{
  "n_layer": 13,
  "d_model": 192,
  "n_head": 3,
  "n_kv_head": 1,
  "head_dim": 64,
  "d_mlp": 512,
  "vocab_size": 1024,
  "activation": "geglu",
  "norm": "rmsnorm",
  "norm_place": "pre",
  "norm_eps": 1e-05,
  "positions": "rope",
  "rope_base": 24200.0,
  "rope_fraction": 0.5,
  "qk_norm": false,
  "attn_scale": 0.125,
  "bias": "none",
  "tie_embeddings": true,
  "parallel_block": false,
  "extras": ["capped logits"],
  "init": "normal",
  "init_std_qkv": 0.0457,
  "init_std_o": 0.0,
  "init_std_up": 0.0457,
  "init_std_down": 0.0,
  "optimizer": "adamw",
  "lr": 0.0018,
  "lr_mult_qkv": 0.5,
  "beta1": 0.95,
  "beta2": 0.95,
  "lr_head": 0.0103,
  "grad_clip": 1.0,
  "warmup_steps": 207,
  "schedule": "wsd",
  "decay_fraction": 0.943,
  "decay_shape": "cos",
  "final_lr_fraction": 0.1,
  "batch_tokens": 16384,
  "seq_len": 2048,
  "doc_mask": false,
  "train_tokens": 121900000,
  "steps": 7441,
  "dataset": "wikipedia_en"
}
Each number is 500 + 50 x the weight over its row's rms, rounded and kept within 0 to 999. Layers, rows and columns count from 0. Numbers have three digits each. The size before them is the row's rms in percent of the matrix's.

# q: layer 2 attention query, 192x192, rms 0.0688, rows 39-54,103-118,167-182, columns 0-95
# k: layer 2 attention key, 64x192, rms 0.0711, rows 39-54, columns 0-95
q39 102:550469510523551514511613584533449474467538594514546433504612479504485483464516587427460392454466500531467459416513484545453411508499520473428458405499510453618378527495502443409530491536545465496482472417591442512492636460481478524571587483481476451503501519518464477527439527633438550525
q103 092:493524511458550472555465538510451511447500543438477448506540532446595519458501409508633572556494549499553583520454640508554436474541496496520461490511480483554505502489518549484541384458561493503498517539480531446555601545516436482494481468432537386484451430533445501465523514594494582383
q167 084:598442539512455452590474585507463466479530532438455501506586515443551571476507492499511466529531565493562535411518625519472465438580525542495503573520506505548479505448533554402553422509515499496500505477475383507616589436574555541515530426483477542434468500584487446420547516520495504444
k39 091:533526448485475475432508571426475584587508486545433469519344464407449501484516544498513478534499437456479442454498584505592508489411492506454564534593457494518553423460494533517553540476568595500489521565484399480459493458533392503494499502517598516436571530445441460474472459442538540478
q40 093:518483466464472556474537522509477550475525476551456561601536555557564451449470497514467493479540536436542442489532500453619445529435427508505417494497485528465530437449552405512489545445452470494469397535467548513525536474490532536463497549504461479490509454501437483521496468492393523557
q104 089:467448474489502614530460545501582476485527598550481564498482510499472568383518534512480469472568486554518471422488524478481505475448464527493500465491525503538515516499512456421518475471486482573483303492560499542420580501511534601499618547523381515572629512488532383395515481489467537497
q168 090:492423504454481629456520558461482536489499487568435563534551553512574542492531554477472478508562494557466494429454506505483453460495461533449556454478536612573582461446508540466476478479523508578482433473502508599525516502441604486490558554492488431449509398388492481424454477554565471592
k40 086:516570498573534393437533467502550510415521499457568495484456472547560448489437519504467521450469464460403530577560416553429492528571519430565538579456569395531446496522537524475403418383483468524490553421412481436478466457489455468517505428453473500511495445457489504495521580565489579391
q41 089:437522531493549522492556532504551552571573578522542447532497488338447447465517574469488503566478429434527493474504523513411435410491516560516572545451553501466442518454432536564555528553553552479522518423547449440566461379556476435486559549487466406546462463581520554498532561524514476453
q105 085:577587480485523431466536426492472519514447579406443409471555479463460550461520505514545530553480576481454608471471547499493476439483495495567593555537483554520525548453484565569558571520559541438592587482541417500558492464494440452465460520411510445448502529491544563495480450507530468449
q169 088:604463493471574413508402496513490469475595466475561479516560464451400428492520583430585522493416620496571469446565483480438438464510500472571399579443532548483410504502424534526564506494496512458542474500567418541541480395581509550471537459475467403452577453548443477501465512503536490513
k41 086:480494547477420579471459548556485512489494495542453489491449529467476631455559533459570565603527559464427461516435565471570524540549543506557479494530469502428468431439490504503446415518448525473543468500464405496442420580468563583499484505470534465531480461419532574525548396388563474484
q42 091:529537494513493563527464570567449526517481606445502451452469479566467509543537450485420483490426499556514569489449487511500585427537481518523587507495485467473406552555532568527588548540478610505503475439565501457513455495435453501510517500525559444528453503510449513434532532488556530514
q106 091:522470527508510416522480463502426510510599470503506431472517380445489440532544510533476559413494529500534587577544522599490455561492428476559516508565461442460538482485470612597497536567450538504572502514500492561522405582446531470499400512440614430528535468392493533543515473464457552466
q170 082:554509476449539492563420520519506484460548463428555441455488436491519503511546480525515506434495537526539532597514481597566452511488493485590485498487478435513504614559523491493533532614508505431539614518616522535499587497572505460514454512525484444597545506430448557507452569523497582605
k42 089:426467586427479587503513526438502485518584547528469489557527448503463535475539492531541425549555442472427544378463564437408510469403508531473564506570524504446462484471457558528487558503525543559585420491556430551530492415539541514555607543525522439497520485419521477467527459462523467512
q43 106:453443466526441430538465523475587502515566528554501401449454427416470506488465573486496505481564374486528561487507524519449512501568512549474500528467403436489511445482491523495517471484572507530542456531596504460468501450437444463407510424529527521506414406614499531473524480496538549530
q107 087:525474467560584445474507471487587455586433517488494458551577513540410536497483633458483473561491558517451474438468495504337559469425491506500594537457453561529374515482501456504524505489528459500509475495512452460574458473468485401563524530598502496425529449512625505386480500452505523507
q171 087:484505505548546454563363473508523458436522426500567535554498460522571482533523476439480502455449522507548497534503476450624482462544475432578545502465504525496447562440412445411497451599465459426482547514604450550509605404620515563468513480475492522532458424495521452533396569542556461547
k43 091:498495532497463460538490558605565456439403529423437419490521523525473483503564427459545549535441554367531519526494478481484479498520499543524460494511499443449532493387488546460493417535410553534545419474501521572567534525475530588489467542499481459610473471457537448490552510551463429477
q44 081:504494530497527516500533520580483598455486491496533546566510532541563508456572597542439404451504494509447460577469496522588452573471473407504398533540532565552573489443522466463465512512512513511447446492493568515439653420541521417527474501533413499448539397449486493517549518449442503481
q108 084:551498536558513551558576546499496445445545524532530571489547510588517588446533546481474433443447448506549494462522450412490457537437415568482537460511520488541460498409456512429451537532501489517563429530536506541429588504540516491531513482556484471508522464509569479463508483514462543478
q172 090:526462557521560483468551552465526457461408458437464512446556557512520534441613584443470472429533509524425517481517461545399503411485477543401568432439590549592512508425441499504482470458588506580522444543527502558555567508479579458541540538596557493469568498485467432560487459503520538530
k44 078:576539460535512435544486491484483573450461578413452448448492580496524428489498522488460619523455461538408495591471535524467526546553503448534444529519435442501514481492493516453468392451536483480522487457475364526478479482603522477505515393456505512559544482429488478534488448560573592511
q45 084:495489532476550532450583514464444509579535417519512562526420549494520576480586507472434570524599462325501480505393544465510507474513589576419446413566494446525499498487502522394469468470523524484510426563476473528505542402504499569538463532478449458488510422460459493498572460547481572540
q109 085:527492425503530498448495516451472496480437608437461661545486473512498518418546590398441403509458476449504453491400434464492437496556426554469585507514544537514492546527438484478501506477496499527517541518517472555546448442472524558506513533489438515487505523450455525500510443515521456533
q173 094:440498548478594523459570479478554553495460515471469553508531522504473515388511538484472470438520515471447532427530526395536461484450454508439627472484520554491438500500521493523463579509522540508538487540468506521529500526511527487525494592516477525507573482497448493438564559468529451574
k45 088:504551443548558473571536409482516547444501483504450494527493482476596513485514457456558584561529550568510531529512536535498513535512469484539486538455532496542501547461566548565487474453571523428517531511442462474414566529577521415488546491570496542541490494423525422545537617498580579505
q46 103:520467537542502504452495402487610476513553395403470437457361476468480507505578412461616519533442476472522583499474497564542579514528469528457543517463549476404494492548472543591512539488438451463520536444491473440507415474469526462488414514450506491509473545429481586495519492547580389468
q110 089:528507464435489453506513464472482529642484471476464444501420508518470498520424445523446514563421426508485507480476394523434636522478461469404553533502536529495506525565503403549444501453546539442475583543463465483456453455404517491550484464427483424549359607503531564551498447474520380494
q174 095:464473567561491464457447527426529516497481469576459448502399402454453491495541479533582587532544420402523501525496462499542589438463475550511485484635463510411487519525456445577465537443505427422560508481485473453502441561386489514557530567513583508549504517571536579534507531520501431490
k46 091:452514495547472528522491486444527446498517501538533484481442527503532509562514596505511517497485500462455469461538549454471491478529399514474456455498580560451494572495465493488588428542456446494511451509499482571529494516521548573491506552523476546574455461569457518502468428400459564453
q47 084:519544528476409530446515556513519495492477492467472522539506474456462447519405480495514511631487464516526490555560442471458553562503504473640406472542557541530623436464488448630462542518480479525466528569418489453452478556511369491503510518564447607489462533405440490423504540464545419559
q111 084:538455481478451465523518465475466515385474441492495511448420461576548562554457492545520452439530566559465399576400544494547430619470591538497434570495440460444524518484531483508469455500573462472520512424404463377522457524566485496510496534523398522540530509447514555496507530473562488451
q175 085:462448429410480545503503465604506474558489475514614534508579491480520550462474394515519594577445478414528516497395438559468603571513489511557449484512496460439475453504507438470506528469542477483491460457433455391447459605531461526513556536462458536538492539489473459458518539582416435450
k47 081:492439605583536492497493505493428494524523528494552569446504563500454512560469505490485453557403549543494439517504461542547462509496568468441529532503398509532523451516464538481508459493477503508461493598576643583526509499403444581464430550432559534383530446524462469513512493461451432493
q48 096:560468476451461533440402495496444563445442501461507492529415570565527517504502461511446535503557489440454498492529443461591556500512473498555466557524463522513573470503557424471416497427448518545446494431426558591458437438478530477510460601523513651542567525440431470524580517448511409518
q112 083:398466474463476624473502568504501614539513495514524551458434495574489526523510499547444513526503494545518403469457465497547531504565470555473457460594553529458404498496591490435535499453442454593470437472535506531532478491490512569602507557463431487613582572476421504521540486564505485542
q176 085:412610481485485511527560484475526478561435493460457560459481548510469532473448504489418528543529390482414439539461469452452561467494515409501547443521544476472536426508491573503510528463492491555478486556450526571566435544475562516537495587576516503554485532499465558480560509496474473585
k48 084:574495536499532452543536400469468489432464547502601628458561431500559527498481459563593518408506552502471481524534513570523493559436546474486442544485543491462463581496488470533560505492564389483481463516583514453514544500497560519455568466494475546430472531505562456590494478488497579516
q49 088:492526491507467514553486484530425463499519559508528474519536487486471605462502484477422433432500441584463528503489550517430407456553530515480464448529465487531475520454487567530468500536619496513490480477572482503468571562499541549515407448507510462623481627551395534459488419496517570586
q113 082:469459499372617469459506467536527497407574497501475605457557530466437505517491532589533430497479587449489398588493556562588359471557534541501401550570507484516454530434456503552404450588527471504530469537471499445506545507460506469504462562499550503470518470449474446456529512462440634426
q177 097:520502458451421467473437409580467449521529586492548402496579526470437493603551473510520406526476527438486508523528491532551342490581509534480391508478492500597452523541539474450537537595526480523411434391564487583512572418570546491455540444510521484523560539539521446540478513493454502481
k49 082:469504594475532563562495538456501585518589573466464462584514488503500556473521486522504449419510479580563471388493457541541532455445541551521618509504495533489560404430397476474444435509559512473523508539459476534538481526415488457473476560479513562449445585461543515429506503584460444535
q50 086:459461456566499391558450588523465437561454542464494420406534527489457404477539478524539466501428530449462565438484505547440516516518453509584619487487492483458520544523525485522643463558583577442476563496495446487528550486414474463543580385434500450454488584535492593537453515590532479552
q114 098:590524482472564441557488430476501459498538446491480421571531443464487401538531433466581546574451570464582556509589525570434492565489487456487486535476507491481457533557469491560505526582486427382519631496429522585533612615523534454494441424542591393419486454453539593505481477467477483536
q178 098:547424459465580424515410557515452476427504521433576457443560524502496552491551491498555429489429666556543469445512515587456559513482408485539544433513470523458467519577448529512560502624510507424528587544504485464472531523541497551476453410405522478485511526516526455517485502503455610453
k50 095:511560530477449600539446551479487529561510436537433534548443502503484442490473490441452509600484508447446520533520602466489495459444503583472586432521463513506480474532489573538503512475567498519482530532541436538568494486542505490526514545542573503486512466445534535452526458559499507494
q51 086:496577526486406542522555507541496469354495543498504536463570471524446605494466546572394468413505484481380493532490486524522390473510449515425573426498476505500453496435490465522547506541574474505527391482470463491485561495479524482446506469543573470579550532525563464554520370531455524534
q115 085:465435547498629626520509485545568472384556503504512505519606508468530445458450502500483498440442530503435455489557554500477405586513554524453535456468445487548599482364416536512545479548515470451430514563477488601491498580448527494484469547418454474499506456536506454436497561502463538439
q179 092:548501429463482489478475507551554460447456506461510482502589477456619550496564525545453447458443551560470412544486510558508437557543488501516512468432457454586496518436549511538591441480481480499430444463494562564499515406506587459432464488500503481548484490524608395494530469542509565578
k51 085:454476455497525490520489482590547501554473504451582465537541531585468444503520494525565454450573487524445483441477431474522416485490371419495565498531456421522499479470486506434575440515499525509426464397425460512461435497434522467511533460487505520473470565467610497421536494545519456553
q52 093:438462524524514484524610578562487453418494519600473503542649551494538503526426594537437472489518462486450505500536542448501382547523491450424478398528470506563419498450493504511531536579529444522488454468517486580462607527519518483558466509513465551566498458500501448459516454505482545495
q116 091:501467502529491541548585453575458454437490470476529530444593490510473474426458479425511462458503443537439428512486582502546380542590616429466471535405477472555463475484565449445515486547519550525422321455404493446438552493515450464502499515480493504549498414581563456427514485573461582443
q180 084:498483504430431463548575512601542522399493524571489522598541564448538547513403450480406569539561564462483354538511474529593405509516547503513431464428466482614565515418492446467450419489510518513492474418457507507590539460566452511525475499433507574476495430533485493443551416534551476482
k52 086:622465458468475479574438497540500509481468547418472423492493548532546521465526436553509463445579397626500490487439521552530489433470495499568495458430421408524562529503558458426438483440491534494451472593443518544542423488490496566471509451457472520388481547535366466424520470511531488548
q53 095:551490406437541463531405456496554536512446461475488530507368480485509510547520483491602562575478464426615479486474480535509551499541433515565473536498528514371541496543522484500512484440442479492503515486498466539463403433416518433468461531402499496465453516478492530484532589495555406533
q117 093:510511474461529451550446515474544542583502477520470500491441454477451520495524497495438509487515512530493555526531374511477608497491465419498615565568504488472447488553448490503558550532539441479540544559632511582558364478467530479482510497508483458527476553465539575534542516476494408565
q181 081:428524457516508517557386421474547574517606437506483488554469462467508452540526481498562586534492409481558524519435496460544538469566510445493508495560456474366536518600464525445524488506509544481442528533548512467424456548449483531495516536509522503536525525514452496478620483570562417594
k53 084:493517614494510453481562547488503457512493489525497548490503496510453527517492504465478520610449561327452466473552460395454516508571514588428412512453499505462537532490500526537484533535526473453523371509584526443507501508411532619552487489550549463603475556502536541541436441393409466467
q54 084:510551539453465468543513540521414486495544521470529632536605509510541527478590486519443477425494437469482388542423529516478439486528519429531474538531547459501470525471457471553580509496534457510526446474475519491509580437517630534517466513437532423549446453438561539513489521520513537552
q118 086:484558525441512553492527530498511503408527558447454543603509508548493613503513486535532398421391523429526446557510595432523426521546470540474540550490496549546591449470419527490453473558560450515559445533479535598541508538561571377501498569532543445440489474441444569437566497458475483536
q182 098:566486488420538467486504492553483475494482583417551569493646604489474569466517492491504503460463567518486524462443544505459519516478475446463513481506515476549483520525535565496575512528486520533504489519513505528533544410583573465497522527524421489498536449459597475416455513513523522529
k54 087:546531554508597487520459553477629597511480526553473475488477498480554491497500478516537442509447431518523486481409486553582451376505528465499670530503486552554531401477401475490584401476545507450521564439472381446514545479458508470485538463534521598483520513467542513509573556505544475542